{
  "vocab_size": 2048,
  "bias": "none",
  "init_mimetic": 0.5,
  "optimizer": "soap_variant",
  "learning_rate": 0.012,
  "lr_head": 0.0133,
  "schedule": "wsd",
  "train_tokens": 312700000,
  "max_steps": 2386
}
Each number is 50 + 12 x the weight over its row's rms, rounded and kept within 0 to 99. Layers, rows and columns count from 0. The size before them is the row's rms in percent of the matrix's.

# gate: layer 6 MLP gate, 1024x384, rms 0.0355, rows 765-788, columns 288-383
# up: layer 6 MLP up, 1024x384, rms 0.0351, rows 765-788, columns 288-383
# down: layer 6 MLP down (transposed), 1024x384, rms 0.0353, rows 765-788, columns 288-383
gate765 097:37 50 60 55 59 28 55 28 55 49 73 34 22 37 35 61 57 25 54 48 49 60 53 59 56 56 66 47 50 61 56 55 57 60 52 39 40 37 38 71 45 50 45 42 33 55 64 80 59 38 61 48 31 17 43 28 53 43 55 81 51 34 50 51 42 47 57 70 33 33 49 58 52 57 57 70 47 38 54 62 46 42 54 24 54 32 19 59 63 46 55 68 60 63 37 50
up765 101:44 63 23 40 50 43 38 33 42 44 41 57 42 39 33 61 57 76 53 48 65 34 41 48 54 39 59 37 62 29 29 46 69 50 56 50 65 56 45 49 46 32 57 40 31 54 48 40 56 66 62 40 53 47 52 33 37 41 56 38 52 60 61 50 61 69 58 50 41 55 52 45 54 35 84 53 38 67 31 33 73 53 61 43 56 43 74 57 43 57 66 68 39 48 51 53
down765 101:60 50 43 45 49 66 46 62 70 30 42 70 66 48 54 42 53 76 62 44 62 57 61 37 47 29 62 54 50 48 56 54 54 58 53 47 52 43 62 51 35 35 48 58 31 37 51 39 63 49 54 67 62 53 49 58 61 42 47 42 58 65 56 48 59 33 50 42 37 64 54 26 46 55 51 29 76 63 47 37 73 42 43 56 60 37 46 68 70 63 51 56 40 55 57 51
gate766 108:57 34 60 77 59 63 49 46 55 49 47 71 59 40 67 59 84 47 36 41 54 57 61 20 63 58 53 54 53 43 46 81 41 50 35 43 51 42 63 50 51 59 38 49 55 48 54 69 35 54 52 61 50 57 46 20 38 56 32 41 50 56 34 37 41 52 41 41 38 48 45 53 43 56 63 65 56 50 67 46 35 57 48 56 70 53 56 63 50 61 24 50 35 50 50 63
up766 103:55 76 52 55 49 48 64 43 41 56 43 58 33 64 33 59 65 52 59 38 42 37 69 61 42 61 37 17 50 72 43 40 49 69 55 41 21 43 44 43 71 56 66 43 59 82 59 45 63 59 48 45 51 44 55 46 62 54 37 48 31 65 50 62 42 44 57 35 42 50 49 69 47 51 60 51 53 31 52 45 68 43 43 56 55 55 40 45 70 38 46 28 51 54 34 71
down766 102:63 62 60 63 48 62 58 44 38 35 41 62 45 56 48 67 57 22 27 58 40 44 34 58 60 71 67 48 65 48 58 59 49 39 29 39 56 66 58 49 65 60 42 52 73 42 41 56 37 34 50 63 44 65 35 57 43 65 39 45 60 53 55 49 56 62 53 56 49 46 30 43 51 59 65 49 52 68 58 62 52 55 43 26 43 49 68 50 50 43 55 53 31 45 56 62
gate767 102:50 57 42 58 33 47 41 61 49 44 37 58 57 50 34 41 41 37 50 42 51 47 49 44 35 63 59 61 47 43 44 69 39 59 31 49 54 62 41 57 48 52 40 58 58 68 57 37 35 53 52 62 80 54 71 57 56 57 45 49 58 52 44 52 58 64 73 34 42 65 54 34 40 54 56 66 55 64 50 44 48 42 66 62 61 42 72 46 43 75 35 61 50 60 41 78
up767 104:75 56 59 43 51 55 51 53 41 71 34 42 63 58 48 47 44 45 64 39 67 40 37 65 55 55 56 74 49 56 44 65 59 53 41 50 39 27 47 48 41 40 49 44 38 68 48 30 55 49 52 65 67 55 50 30 66 62 55 56 39 52 54 49 42 58 64 55 47 46 50 65 29 49 43 64 65 66 59 44 54 77 63 50 49 65 57 62 39 63 37 42 61 48 41 44
down767 105:73 68 64 41 42 56 51 44 42 73 64 45 64 40 36 61 46 62 72 37 63 44 44 37 76 40 40 58 27 43 61 62 69 54 43 56 39 41 43 63 56 35 36 71 44 57 52 49 43 52 63 58 47 37 51 42 79 52 53 51 41 53 62 49 60 60 48 62 46 73 47 58 59 64 39 54 56 96 50 59 55 49 31 40 54 41 44 53 49 51 44 33 54 42 50 50
gate768 097:55 53 52 61 62 41 47 14 61 47 63 45 49 46 48 57 51 51 66 25 57 42 57 50 47 48 59 48 76 51 33 36 76 48 48 51 68 40 48 50 63 34 43 23 34 36 34 43 76 43 55 82 48 53 50 46 66 47 38 52 60 38 65 51 66 62 53 46 67 65 75 40 54 39 46 43 58 41 50 38 42 57 58 47 56 54 43 54 75 60 51 56 34 33 48 64
up768 099:49 51 53 52 52 52 40 63 51 52 36 42 53 52 60 28 39 58 57 56 26 53 42 65 33 63 75 46 38 64 60 56 51 45 51 78 44 47 42 40 45 58 45 39 53 33 12 43 24 43 36 67 37 53 43 47 28 63 65 59 49 63 63 57 44 48 46 72 51 55 39 67 28 59 43 56 67 52 52 38 46 38 38 33 75 50 43 49 51 58 55 19 42 55 56 49
down768 101:57 72 60 52 62 88 50 59 73 32 55 59 51 55 64 45 87 59 62 51 46 62 37 63 39 68 47 46 43 60 73 48 63 52 37 72 57 45 63 64 41 30 46 39 55 47 65 43 50 37 57 60 34 59 48 48 35 55 47 49 61 51 65 62 33 59 49 68 63 61 40 39 60 55 54 56 33 60 40 39 60 61 69 53 33 41 50 60 65 38 39 40 34 38 44 42
gate769 093:59 39 61 57 72 40 38 62 67 63 52 47 55 45 41 64 37 51 25 63 40 48 37 68 41 65 46 49 33 48 51 40 39 23 23 51 70 39 33 72 61 48 48 49 68 66 38 43 47 52 53 39 45 70 42 25 59 41 40 46 68 50 50 51 59 31 40 71 60 31 66 51 25 45 40 50 42 39 39 25 56 60 64 45 41 47 59 46 60 75 63 75 36 60 30 48
up769 097:58 50 61 58 40 42 50 44 73 43 61 43 66 52 29 50 64 59 50 46 17 47 56 64 61 36 44 58 23 72 68 35 44 41 46 41 55 44 47 52 52 77 45 33 60 53 28 29 43 67 49 57 57 43 39 33 62 55 27 56 56 57 44 32 54 56 60 65 39 54 54 42 43 55 61 46 39 58 55 35 74 53 52 43 53 56 51 77 52 45 72 42 56 27 47 44
down769 095:68 40 61 50 39 38 41 46 57 54 66 35 63 56 59 56 43 42 21 66 36 43 39 46 20 53 37 47 39 57 32 67 37 55 34 19 43 37 54 50 45 49 58 52 65 31 71 36 63 37 49 58 70 60 58 45 34 54 43 25 51 28 42 30 46 48 39 57 59 30 59 36 42 59 46 47 52 77 48 46 48 62 49 67 50 42 55 59 38 47 60 58 57 42 40 21
gate770 095:62 65 62 50 55 70 70 56 50 52 69 60 54 56 48 50 61 51 24 33 63 34 71 47 38 59 47 40 59 45 60 47 37 59 47 37 32 61 65 48 43 54 56 59 65 65 23 60 48 53 53 76 48 48 41 40 59 48 37 61 61 42 40 42 37 44 52 38 44 53 28 62 48 40 27 38 37 46 37 63 50 47 62 64 54 63 45 40 70 28 70 82 39 58 38 55
up770 100:63 62 46 55 45 50 47 47 66 39 51 47 56 73 60 43 43 39 28 39 33 45 42 46 45 57 37 51 57 33 50 50 66 59 50 43 59 47 42 51 43 41 33 44 60 52 65 34 73 45 22 51 51 53 58 49 46 39 41 53 67 51 56 45 27 42 56 12 59 31 44 64 62 50 59 32 56 78 39 34 46 28 63 44 49 52 66 52 74 32 62 58 50 57 31 60
down770 098:53 42 57 54 58 34 38 77 55 64 60 57 60 61 50 45 30 42 35 46 72 59 62 49 23 58 48 53 76 42 46 54 66 59 45 38 60 38 48 46 35 51 36 52 33 52 45 48 38 70 73 56 49 60 57 38 48 61 48 47 40 50 81 82 57 51 33 57 41 49 59 51 41 52 40 76 49 54 69 58 36 74 60 53 56 61 39 53 51 55 67 49 50 42 54 53
gate771 097:35 43 37 60 52 42 34 61 27 50 56 64 47 59 49 48 54 26 48 64 38 48 49 47 25 56 23 40 37 49 30 49 35 52 63 52 44 62 38 57 38 59 64 68 56 43 59 18 24 48 71 78 64 59 51 53 42 49 56 31 36 49 57 42 43 58 44 53 33 50 30 50 56 71 42 49 66 70 47 42 43 51 51 67 55 49 31 32 64 46 79 51 49 61 62 42
up771 100:50 64 71 56 31 53 58 50 41 53 38 40 58 48 52 63 66 59 71 43 60 52 36 28 27 56 42 50 57 67 76 64 40 53 53 57 60 61 29 42 34 34 64 39 57 43 44 52 54 73 44 44 38 53 30 45 43 59 37 45 42 82 56 77 48 41 66 54 60 52 35 40 52 42 52 54 40 54 42 47 48 54 37 58 22 61 48 44 48 55 51 57 45 54 46 56
down771 099:67 47 48 42 63 57 51 51 50 56 32 55 31 46 56 46 43 77 29 68 61 57 40 34 51 55 59 50 58 49 34 52 41 63 51 35 44 36 70 63 63 68 46 47 44 44 67 46 62 42 34 51 36 54 46 36 61 33 31 46 55 37 51 37 57 49 36 52 47 55 45 49 53 49 54 66 51 43 51 60 58 54 46 50 47 60 71 55 48 62 41 60 57 75 38 44
gate772 106:60 59 50 18 33 34 52 47 42 62 37 50 35 47 57 53 46 47 34 54 60 51 59 60 78 64 53 44 64 72 34 36 37 38 37 58 42 31 43 53 53 46 30 53 62 71 60 29 59 46 37 53 60 55 51 39 72 65 63 43 57 52 35 38 60 49 62 50 49 51 30 46 57 47 41 45 56 62 40 43 42 59 50 45 60 29 38 42 46 45 45 60 31 26 49 62
up772 108:46 45 35 65 59 68 55 49 55 46 47 60 50 40 30 43 52 59 56 48 32 44 58 57 43 51 39 37 44 41 42 60 57 41 41 55 48 37 44 75 49 48 46 39 43 40 44 38 26 49 49 37 81 61 38 61 44 36 42 71 54 62 66 41 53 60 51 50 68 57 34 46 63 52 65 26 47 63 35 35 61 64 45 48 72 73 55 52 57 31 47 44 43 51 60 30
down772 102:50 41 44 38 38 47 54 58 57 44 54 58 33 48 35 50 54 55 63 37 56 62 31 54 45 78 52 28 51 60 51 55 49 69 49 58 45 46 44 58 55 38 54 51 56 59 41 64 28 45 55 75 48 53 48 11 60 27 17 52 52 69 47 57 36 53 30 60 60 48 37 64 70 63 38 63 57 51 39 40 62 47 55 73 57 25 50 62 45 42 50 69 53 38 43 47
gate773 105:46 60 54 40 51 47 49 70 42 43 56 56 48 56 57 71 48 31 68 58 71 59 57 41 47 57 36 55 41 50 39 55 46 23 54 32 35 38 54 65 56 49 42 44 74 69 58 52 37 50 52 73 47 48 42 35 58 67 41 28 45 59 39 76 25 51 60 54 46 73 80 50 46 62 44 56 37 64 49 29 51 75 37 53 44 60 49 64 42 44 37 69 48 33 62 43
up773 105:52 48 40 51 37 37 64 46 50 54 45 49 54 39 48 42 42 32 71 46 52 59 63 41 58 48 36 37 60 46 51 59 71 66 64 49 62 38 56 35 63 17 58 58 55 52 53 65 55 58 57 57 59 37 51 56 44 45 40 48 61 58 59 31 57 50 30 72 67 59 68 63 56 73 47 62 59 71 54 39 37 63 71 41 48 45 59 45 62 45 50 58 48 68 51 68
down773 106:35 35 36 31 35 62 62 63 58 55 58 55 42 47 40 58 70 48 70 42 45 57 49 44 55 55 48 31 55 40 53 49 40 74 49 59 65 30 69 53 43 61 57 45 26 56 53 55 39 53 64 57 47 49 29 51 60 48 61 28 45 47 43 41 68 52 74 43 69 55 54 51 38 50 54 52 53 57 59 45 43 45 67 36 46 88 66 53 49 55 58 45 49 65 57 47
gate774 083:32 63 75 51 61 63 41 61 43 33 48 42 26 30 43 60 35 28 44 47 45 33 61 62 50 57 62 39 56 42 59 60 82 38 35 49 48 57 63 49 29 56 73 33 54 59 47 58 45 57 44 60 75 60 53 54 54 41 49 50 57 63 44 35 60 56 41 56 41 46 41 56 43 61 24 69 59 39 49 29 64 36 32 73 38 34 63 37 32 72 31 34 52 57 56 53
up774 085:56 38 48 41 38 52 66 23 49 63 60 44 45 57 55 19 38 82 51 50 40 80 31 35 33 55 43 78 44 43 60 54 43 46 47 46 41 27 43 55 80 65 44 59 56 38 70 56 60 36 48 52 40 28 57 67 57 89 52 61 55 38 40 55 48 40 59 30 56 49 48 57 54 23 69 30 48 67 59 57 51 53 46 27 53 66 57 71 39 50 69 59 55 46 58 61
down774 099:61 49 59 37 44 45 53 24 52 66 29 40 44 73 55 56 39 35 55 64 35 53 34 42 45 41 58 42 45 62 65 30 69 51 42 54 23 49 48 58 44 42 60 73 51 54 60 55 46 28 49 66 43 32 48 51 53 59 47 41 66 58 75 63 66 55 41 55 49 44 64 22 60 32 72 61 68 50 63 68 61 57 54 46 42 64 53 65 65 43 55 53 51 52 63 61
gate775 107:55 22 42 61 40 43 46 61 64 58 46 41 60 41 14 34 67 43 50 46 53 66 52 49 44 52 48 56 67 68 49 47 16 43 45 36 70 70 28 62 33 57 41 53 71 63 67 49 40 54 48 25 37 57 35 52 49 36 44 65 34 38 49 50 44 55 25 58 53 47 50 42 55 48 46 44 40 23 44 42 32 53 50 46 67 57 69 47 34 48 52 54 34 56 39 29
up775 108:54 58 43 33 52 45 44 54 59 56 68 74 55 59 40 49 19 60 39 71 63 44 60 50 33 54 71 24 47 50 56 62 56 67 34 37 56 27 28 49 46 54 64 49 36 46 48 55 45 39 55 68 28 57 41 68 52 50 52 43 34 66 72 21 48 41 58 40 42 43 38 44 58 52 48 34 53 70 53 48 43 32 73 37 35 42 44 42 50 43 55 66 57 52 48 59
down775 106:52 43 71 40 50 52 45 35 44 40 56 69 55 77 26 46 59 57 52 67 52 55 42 45 34 46 43 34 37 71 39 68 55 50 32 56 46 32 55 47 44 60 49 25 72 72 63 31 66 48 72 35 42 53 43 32 67 58 47 60 39 39 65 41 22 60 27 49 50 33 63 36 59 72 39 46 43 48 43 41 44 33 43 51 43 36 35 58 28 47 43 78 40 40 34 55
gate776 090:54 34 39 75 61 33 38 56 55 32 53 45 38 67 50 24 64 58 52 43 39 49 42 72 33 71 63 65 53 71 47 57 65 56 41 66 33 67 39 45 43 55 57 42 46 60 44 59 52 72 70 48 46 61 66 35 53 34 39 61 41 58 37 31 45 61 47 65 41 70 55 50 36 51 69 48 58 59 45 33 51 55 60 57 56 57 28 38 40 75 47 33 36 57 52 63
up776 091:67 63 63 45 43 32 53 59 62 60 51 56 39 45 71 43 47 57 48 56 50 52 52 39 59 64 68 44 41 53 34 52 31 54 51 36 99 56 60 32 52 47 40 46 37 59 62 37 49 55 18 44 68 55 29 35 65 52 69 47 52 52 53 59 59 66 51 77 48 53 52 34 66 47 69 52 45 41 50 29 42 66 55 39 46 52 59 58 40 65 60 44 45 56 37 67
down776 089:30 38 41 72 53 06 42 60 48 41 34 63 63 54 33 48 66 40 66 55 63 43 41 51 55 50 25 68 31 80 42 42 43 83 40 58 51 60 47 55 37 52 56 47 50 62 57 59 50 45 30 64 37 43 39 50 54 29 35 43 45 47 65 44 53 47 34 58 57 50 54 54 50 33 52 53 42 46 42 71 74 57 52 68 52 44 53 37 68 64 55 41 38 28 30 48
gate777 096:71 57 36 68 71 42 64 60 46 47 61 37 76 35 43 44 40 39 52 72 65 49 41 40 53 49 49 42 75 34 53 50 48 52 58 41 39 34 41 37 45 34 49 58 38 77 42 65 67 62 49 44 60 42 50 40 43 58 59 42 51 65 63 37 64 56 35 57 61 58 37 46 59 58 55 58 58 46 59 58 52 59 51 55 54 41 52 48 48 57 67 62 42 47 48 53
up777 098:66 37 50 37 36 44 37 37 67 46 32 33 21 66 43 51 57 42 51 33 61 58 55 51 41 58 46 44 60 49 47 43 59 58 63 62 53 51 68 69 61 30 41 53 48 57 47 52 38 46 30 56 56 55 56 53 56 36 67 51 54 41 42 49 65 28 49 55 55 52 58 34 50 48 66 47 61 55 37 64 28 77 51 42 65 45 63 13 42 61 47 72 52 66 57 56
down777 097:64 43 42 41 44 49 58 37 31 46 61 61 50 46 41 53 47 56 65 58 56 51 61 26 36 50 49 49 53 56 56 57 81 59 69 50 71 62 55 54 49 72 55 57 49 55 33 41 56 30 60 40 42 44 66 34 50 70 47 63 56 57 37 36 64 54 63 67 46 30 17 62 49 56 34 42 22 76 36 53 59 51 67 61 57 41 52 49 61 46 42 49 49 65 63 46
gate778 096:48 48 77 47 38 32 24 48 56 34 31 63 39 48 63 74 45 67 56 50 44 39 41 46 74 72 48 38 33 56 72 72 68 43 49 57 39 46 35 45 44 60 57 51 44 68 29 54 34 55 55 56 54 52 46 65 56 52 42 60 51 49 48 82 51 46 59 48 60 37 56 46 42 38 69 68 65 52 43 58 20 42 49 47 52 45 73 52 55 66 53 46 61 65 47 58
up778 099:37 48 61 59 46 38 50 60 60 75 67 63 47 40 61 60 55 60 45 65 52 52 52 40 42 70 46 77 54 15 48 80 54 28 74 38 45 54 49 69 55 42 42 29 51 65 51 51 46 48 65 35 58 26 83 40 55 43 23 54 50 51 53 56 41 46 57 56 44 42 36 34 56 61 58 57 41 46 45 24 33 47 49 36 42 55 64 67 48 47 57 53 60 55 50 50
down778 088:45 61 42 54 50 51 28 56 38 43 52 56 37 54 27 45 57 48 53 39 64 45 32 44 45 48 30 40 38 59 47 37 51 51 28 50 52 50 48 61 58 59 50 58 45 36 25 35 61 50 66 55 25 41 16 54 56 50 52 67 72 48 66 43 50 42 50 45 64 49 61 47 45 55 42 28 51 42 43 51 52 65 58 51 35 43 43 43 36 59 38 69 46 39 57 47
gate779 095:37 45 64 45 46 42 51 50 76 55 84 31 48 53 60 60 54 52 43 52 53 51 48 45 48 35 63 48 48 68 29 57 56 66 27 39 47 19 58 60 31 64 45 72 78 63 61 42 38 40 48 48 37 28 59 50 36 66 43 43 43 63 69 56 61 59 53 67 53 51 58 35 41 33 58 59 51 60 49 36 35 49 44 50 60 53 72 67 45 34 63 68 61 25 47 45
up779 099:59 56 56 45 39 49 43 48 33 57 75 63 40 54 52 65 45 40 40 58 34 46 62 49 38 65 48 69 29 49 56 33 40 63 41 44 43 67 31 57 47 64 48 48 58 48 30 65 63 37 65 63 33 54 43 58 21 52 48 67 51 50 53 64 48 36 70 36 52 39 49 38 34 43 44 51 56 46 47 48 46 36 72 70 47 54 47 36 25 41 44 65 52 50 58 48
down779 102:53 66 41 59 66 58 45 35 31 42 72 75 37 64 36 40 46 39 54 62 36 49 35 63 55 53 48 52 31 48 55 47 53 48 55 55 49 73 52 53 57 55 61 59 42 50 33 64 48 36 40 64 28 40 22 32 42 67 44 44 53 66 66 54 40 60 59 35 40 40 41 62 59 31 63 67 53 43 42 49 51 24 76 68 40 59 50 60 65 39 51 62 67 40 59 58
gate780 095:53 49 39 55 45 69 57 45 51 49 55 45 40 66 33 53 59 42 25 47 61 48 41 57 51 59 27 64 64 58 62 29 48 67 78 46 52 35 64 53 50 50 63 47 56 45 72 53 43 35 62 44 39 84 47 65 56 45 47 68 52 62 27 62 47 32 35 32 36 62 52 44 56 53 53 49 37 38 60 61 34 60 65 59 44 76 42 64 51 43 46 38 74 52 66 57
up780 096:27 38 40 61 58 57 66 53 34 53 54 48 42 41 52 63 41 43 55 36 35 53 67 63 49 64 49 32 50 56 57 35 59 42 55 46 49 60 71 30 42 48 44 44 55 18 55 48 36 40 29 51 30 57 35 47 47 46 50 34 73 29 42 55 62 51 66 64 59 55 46 63 31 66 49 55 41 50 43 50 63 50 57 36 61 56 47 70 30 50 56 65 63 63 56 48
down780 100:32 65 54 73 43 52 49 45 66 41 62 44 59 54 49 49 77 58 55 47 55 67 57 47 75 81 33 47 64 32 47 59 75 57 50 38 41 50 46 73 41 41 40 63 17 53 40 64 62 63 34 65 47 50 64 42 56 65 40 53 47 34 45 55 52 51 54 54 57 72 40 47 66 64 48 47 50 45 49 51 36 41 64 30 34 53 60 63 55 42 68 37 40 57 57 43
gate781 103:42 43 26 66 53 41 58 44 40 41 28 33 59 56 42 45 56 34 51 80 48 49 50 39 59 34 58 65 49 47 53 61 67 69 49 35 62 57 50 65 49 37 41 83 56 51 54 40 63 31 73 39 56 64 46 42 24 48 46 45 49 39 60 63 34 58 74 44 61 35 47 46 68 57 41 43 50 51 56 57 30 64 50 47 64 46 36 35 51 42 42 61 63 72 65 53
up781 103:67 24 56 38 31 71 29 44 59 71 68 50 54 57 32 58 42 62 38 39 43 65 58 59 37 22 49 59 57 67 55 61 52 57 49 72 39 49 43 41 55 32 61 54 53 33 46 49 56 60 38 45 57 42 58 54 54 59 61 44 34 43 39 51 61 55 35 41 12 48 31 44 65 43 66 43 44 47 75 61 63 40 42 50 35 56 66 56 59 60 41 48 48 36 45 70
down781 105:67 64 59 41 48 67 47 27 62 65 72 43 40 43 52 40 53 69 36 30 43 65 63 75 51 57 39 31 38 44 36 47 64 42 61 70 40 36 33 40 32 62 39 42 43 52 41 40 59 64 39 63 35 55 37 29 54 24 64 29 44 48 44 29 69 35 54 46 59 40 63 42 58 54 32 56 55 46 22 32 55 44 33 47 27 25 52 52 59 61 81 46 44 65 45 42
gate782 099:32 21 30 48 67 43 65 51 61 64 27 36 35 68 53 42 56 40 79 54 62 50 33 54 61 29 47 64 56 56 61 60 51 43 54 50 33 54 50 54 71 54 55 41 56 49 56 66 42 59 46 45 62 44 79 54 54 43 30 48 61 56 50 41 52 48 35 53 67 78 50 52 59 54 57 52 59 50 49 51 59 58 26 61 51 53 59 49 37 33 42 51 66 42 56 45
up782 096:60 50 46 51 31 45 30 45 36 44 44 53 55 31 57 36 44 48 55 51 66 45 63 38 48 45 59 43 67 65 55 66 66 59 67 56 55 88 58 69 59 44 53 53 29 46 40 40 42 54 47 57 32 45 25 48 53 51 56 33 42 37 58 55 58 38 45 44 72 51 53 66 58 46 69 51 37 58 47 39 76 49 56 25 37 50 56 39 53 40 27 38 56 61 48 43
down782 098:35 66 51 58 50 48 58 52 45 49 39 48 37 40 41 52 54 54 59 45 64 55 30 75 39 60 42 45 63 26 49 68 44 41 51 61 42 72 23 51 45 47 62 39 52 73 50 58 58 51 51 63 57 41 57 55 49 26 48 32 49 43 51 35 67 52 38 66 57 23 64 44 61 59 21 38 57 30 35 47 57 39 52 62 37 29 54 42 41 72 60 46 23 38 65 26
gate783 092:40 45 61 48 41 49 44 43 67 44 34 52 52 62 47 56 37 60 32 56 48 46 51 44 52 46 50 48 35 49 46 60 46 52 49 36 43 16 53 66 54 57 59 61 53 48 63 48 54 40 40 50 23 40 59 62 62 36 40 60 57 28 60 55 69 42 69 48 60 47 42 64 51 58 50 26 66 46 37 48 54 65 72 48 60 59 43 54 45 55 48 67 43 22 70 32
up783 102:54 33 30 47 32 58 11 59 71 43 48 49 43 59 28 75 70 31 39 46 76 51 26 55 46 60 53 47 46 36 79 37 50 38 64 39 34 43 60 48 21 58 43 46 52 65 48 47 58 40 53 51 56 37 63 41 42 31 39 38 52 49 61 64 45 46 62 55 43 45 71 69 67 64 66 57 38 36 54 62 54 46 58 70 44 45 25 48 23 49 39 58 42 54 54 59
down783 096:58 57 59 48 68 61 31 43 48 49 50 43 51 42 47 48 58 54 54 40 41 58 72 48 35 39 36 71 57 53 38 74 21 57 62 75 52 41 57 47 48 54 55 61 43 32 50 67 52 53 44 55 57 66 46 48 50 34 37 51 41 49 45 42 69 36 42 52 46 39 48 44 55 52 68 50 38 59 55 21 42 50 34 49 52 50 59 35 47 45 47 57 56 49 45 79
gate784 092:29 57 43 72 46 58 63 29 51 60 57 28 26 53 63 66 46 67 58 51 40 61 57 55 22 33 48 43 46 46 48 56 63 44 57 47 52 36 42 58 38 62 65 57 47 53 43 87 32 41 47 56 60 43 42 64 54 51 51 61 48 43 42 39 35 72 27 23 46 39 48 52 51 50 57 44 62 44 39 41 66 58 35 45 51 46 54 48 68 55 37 28 80 71 28 26
up784 100:58 31 58 41 49 32 43 41 50 55 55 52 52 64 55 29 62 39 49 62 45 74 72 68 30 48 54 54 35 42 37 65 45 56 56 52 60 62 39 59 62 50 42 67 47 29 35 56 47 63 35 49 74 83 41 42 50 58 35 53 33 57 62 42 59 50 52 77 56 74 55 34 58 59 39 50 50 58 59 34 45 65 41 39 64 52 48 68 46 50 59 70 53 61 60 51
down784 103:79 55 66 53 58 49 46 57 47 62 67 39 51 49 44 64 70 47 49 49 61 38 55 61 44 59 45 51 45 27 49 60 47 49 24 53 53 49 54 43 37 48 43 36 72 55 47 49 53 63 52 59 45 39 53 51 44 55 34 39 44 38 46 69 50 40 51 45 70 51 23 39 58 71 56 56 32 36 44 64 56 59 34 42 14 36 62 40 45 58 40 61 23 56 53 64
gate785 094:79 47 39 53 74 75 56 70 68 71 54 48 44 44 50 47 55 17 44 55 50 46 43 50 32 38 40 52 41 46 32 47 45 24 42 57 35 46 50 57 44 40 67 62 48 47 59 49 41 27 71 55 63 68 59 63 49 40 47 60 35 26 73 42 71 60 40 34 55 38 24 44 24 52 42 55 40 40 42 64 70 58 45 55 57 50 85 55 46 49 69 62 55 47 57 44
up785 094:49 33 56 61 29 30 65 58 21 45 43 53 59 43 48 48 46 52 56 71 69 35 63 66 76 65 50 32 67 47 26 57 46 45 44 58 48 44 38 34 41 63 71 69 37 64 52 44 48 41 60 61 41 53 49 39 47 70 58 51 43 58 33 39 44 51 62 60 60 66 44 50 51 53 57 54 57 50 52 48 22 56 31 50 56 50 32 47 45 57 51 44 49 55 53 40
down785 094:65 21 27 44 69 54 50 74 45 60 41 55 44 38 51 67 27 35 58 45 41 58 49 57 58 51 44 49 54 43 49 64 59 47 33 63 63 50 36 38 47 39 52 35 45 31 65 46 18 47 56 60 62 47 40 66 55 35 37 66 47 47 31 50 65 47 55 48 42 37 34 40 38 45 54 66 47 48 79 41 36 72 70 56 57 33 61 46 46 50 60 28 54 49 42 35
gate786 094:40 58 64 51 58 63 61 35 41 61 78 39 47 60 58 65 49 56 44 55 54 26 62 55 48 43 60 51 76 41 50 36 49 35 49 38 29 35 45 66 50 68 54 42 72 43 65 55 48 51 54 35 30 68 67 43 31 52 50 35 45 63 15 25 50 42 51 44 36 20 58 55 59 45 36 42 56 58 52 50 40 45 57 53 52 34 61 33 58 61 27 63 40 37 52 49
up786 099:41 47 17 53 68 31 55 59 54 60 44 47 05 60 34 60 73 63 66 62 52 56 51 40 33 38 48 58 49 57 52 42 41 59 47 37 54 49 36 55 53 55 40 43 53 50 55 39 80 60 61 64 36 51 60 61 56 76 64 60 56 28 66 44 52 55 46 54 48 67 35 39 63 65 56 46 47 44 57 56 55 62 61 49 53 66 65 63 63 43 72 28 68 69 57 51
down786 100:61 35 39 54 62 53 46 57 59 61 51 50 35 67 36 49 50 68 51 39 41 41 64 58 53 53 54 50 60 60 45 49 41 49 57 33 62 55 55 53 52 41 54 45 76 56 80 51 74 40 69 52 20 41 46 57 54 66 50 45 47 45 60 60 54 41 48 34 42 69 44 43 49 43 50 36 29 41 81 38 32 41 51 36 74 74 50 46 60 46 31 47 45 49 47 56
gate787 102:62 63 38 42 46 67 70 74 35 60 58 51 62 55 52 54 55 39 57 58 56 62 66 36 20 45 54 42 34 73 64 54 51 42 61 36 59 63 43 54 36 88 40 50 48 56 66 51 37 55 49 76 59 56 49 48 53 52 44 42 60 65 30 58 58 56 36 56 42 46 58 65 71 55 33 61 46 40 59 68 48 34 54 38 65 33 54 47 48 56 46 71 52 49 56 71
up787 102:44 24 52 44 43 56 32 60 47 55 53 42 46 57 57 55 51 60 67 39 58 60 49 91 36 40 37 63 44 42 58 66 48 72 58 45 38 48 47 54 61 47 46 49 44 34 42 39 50 31 54 54 41 53 31 67 48 55 67 36 70 43 45 39 45 15 45 55 49 66 46 56 50 57 51 47 50 51 45 54 66 67 51 52 47 48 56 43 34 35 53 53 34 65 57 35
down787 102:49 41 47 71 65 75 50 52 43 47 58 43 68 69 52 60 41 44 58 29 52 47 37 73 44 32 50 39 85 52 48 61 72 34 26 69 42 65 41 43 67 68 51 60 41 43 40 62 43 55 28 53 54 69 79 49 30 64 35 53 41 46 62 50 47 40 74 54 63 60 40 47 63 51 35 51 40 36 23 15 55 46 55 46 57 45 58 37 51 57 51 57 56 55 44 54
gate788 102:56 48 35 64 22 61 37 39 40 31 41 41 57 44 60 36 39 63 46 42 71 44 52 40 44 50 58 54 53 46 53 60 53 33 45 37 61 48 52 49 59 63 39 35 59 56 57 49 37 52 47 54 43 52 56 41 58 55 51 56 33 27 54 32 55 60 37 29 39 45 68 46 47 42 72 52 58 49 48 43 32 59 53 62 48 50 59 42 58 50 56 47 71 54 46 62
up788 105:52 43 62 42 67 46 31 47 60 47 45 38 58 59 43 55 45 71 66 33 71 56 48 53 57 63 52 66 56 45 59 34 51 57 49 41 52 75 53 30 65 40 39 44 56 56 44 34 37 35 70 42 40 44 61 21 52 57 52 51 33 53 46 53 30 63 35 49 68 48 54 51 62 40 39 39 43 38 82 47 57 58 44 59 48 44 52 36 61 58 30 54 71 70 35 59
down788 104:46 44 59 45 52 53 60 47 50 37 36 58 50 47 56 42 41 66 58 56 62 21 56 48 51 59 33 51 49 53 28 43 60 51 54 62 53 63 50 28 58 45 35 66 61 83 30 60 53 52 63 60 54 37 43 49 72 33 56 48 12 50 50 31 51 56 40 54 34 36 74 46 63 62 24 55 51 64 60 52 65 63 44 30 40 64 66 36 62 45 42 47 59 37 50 52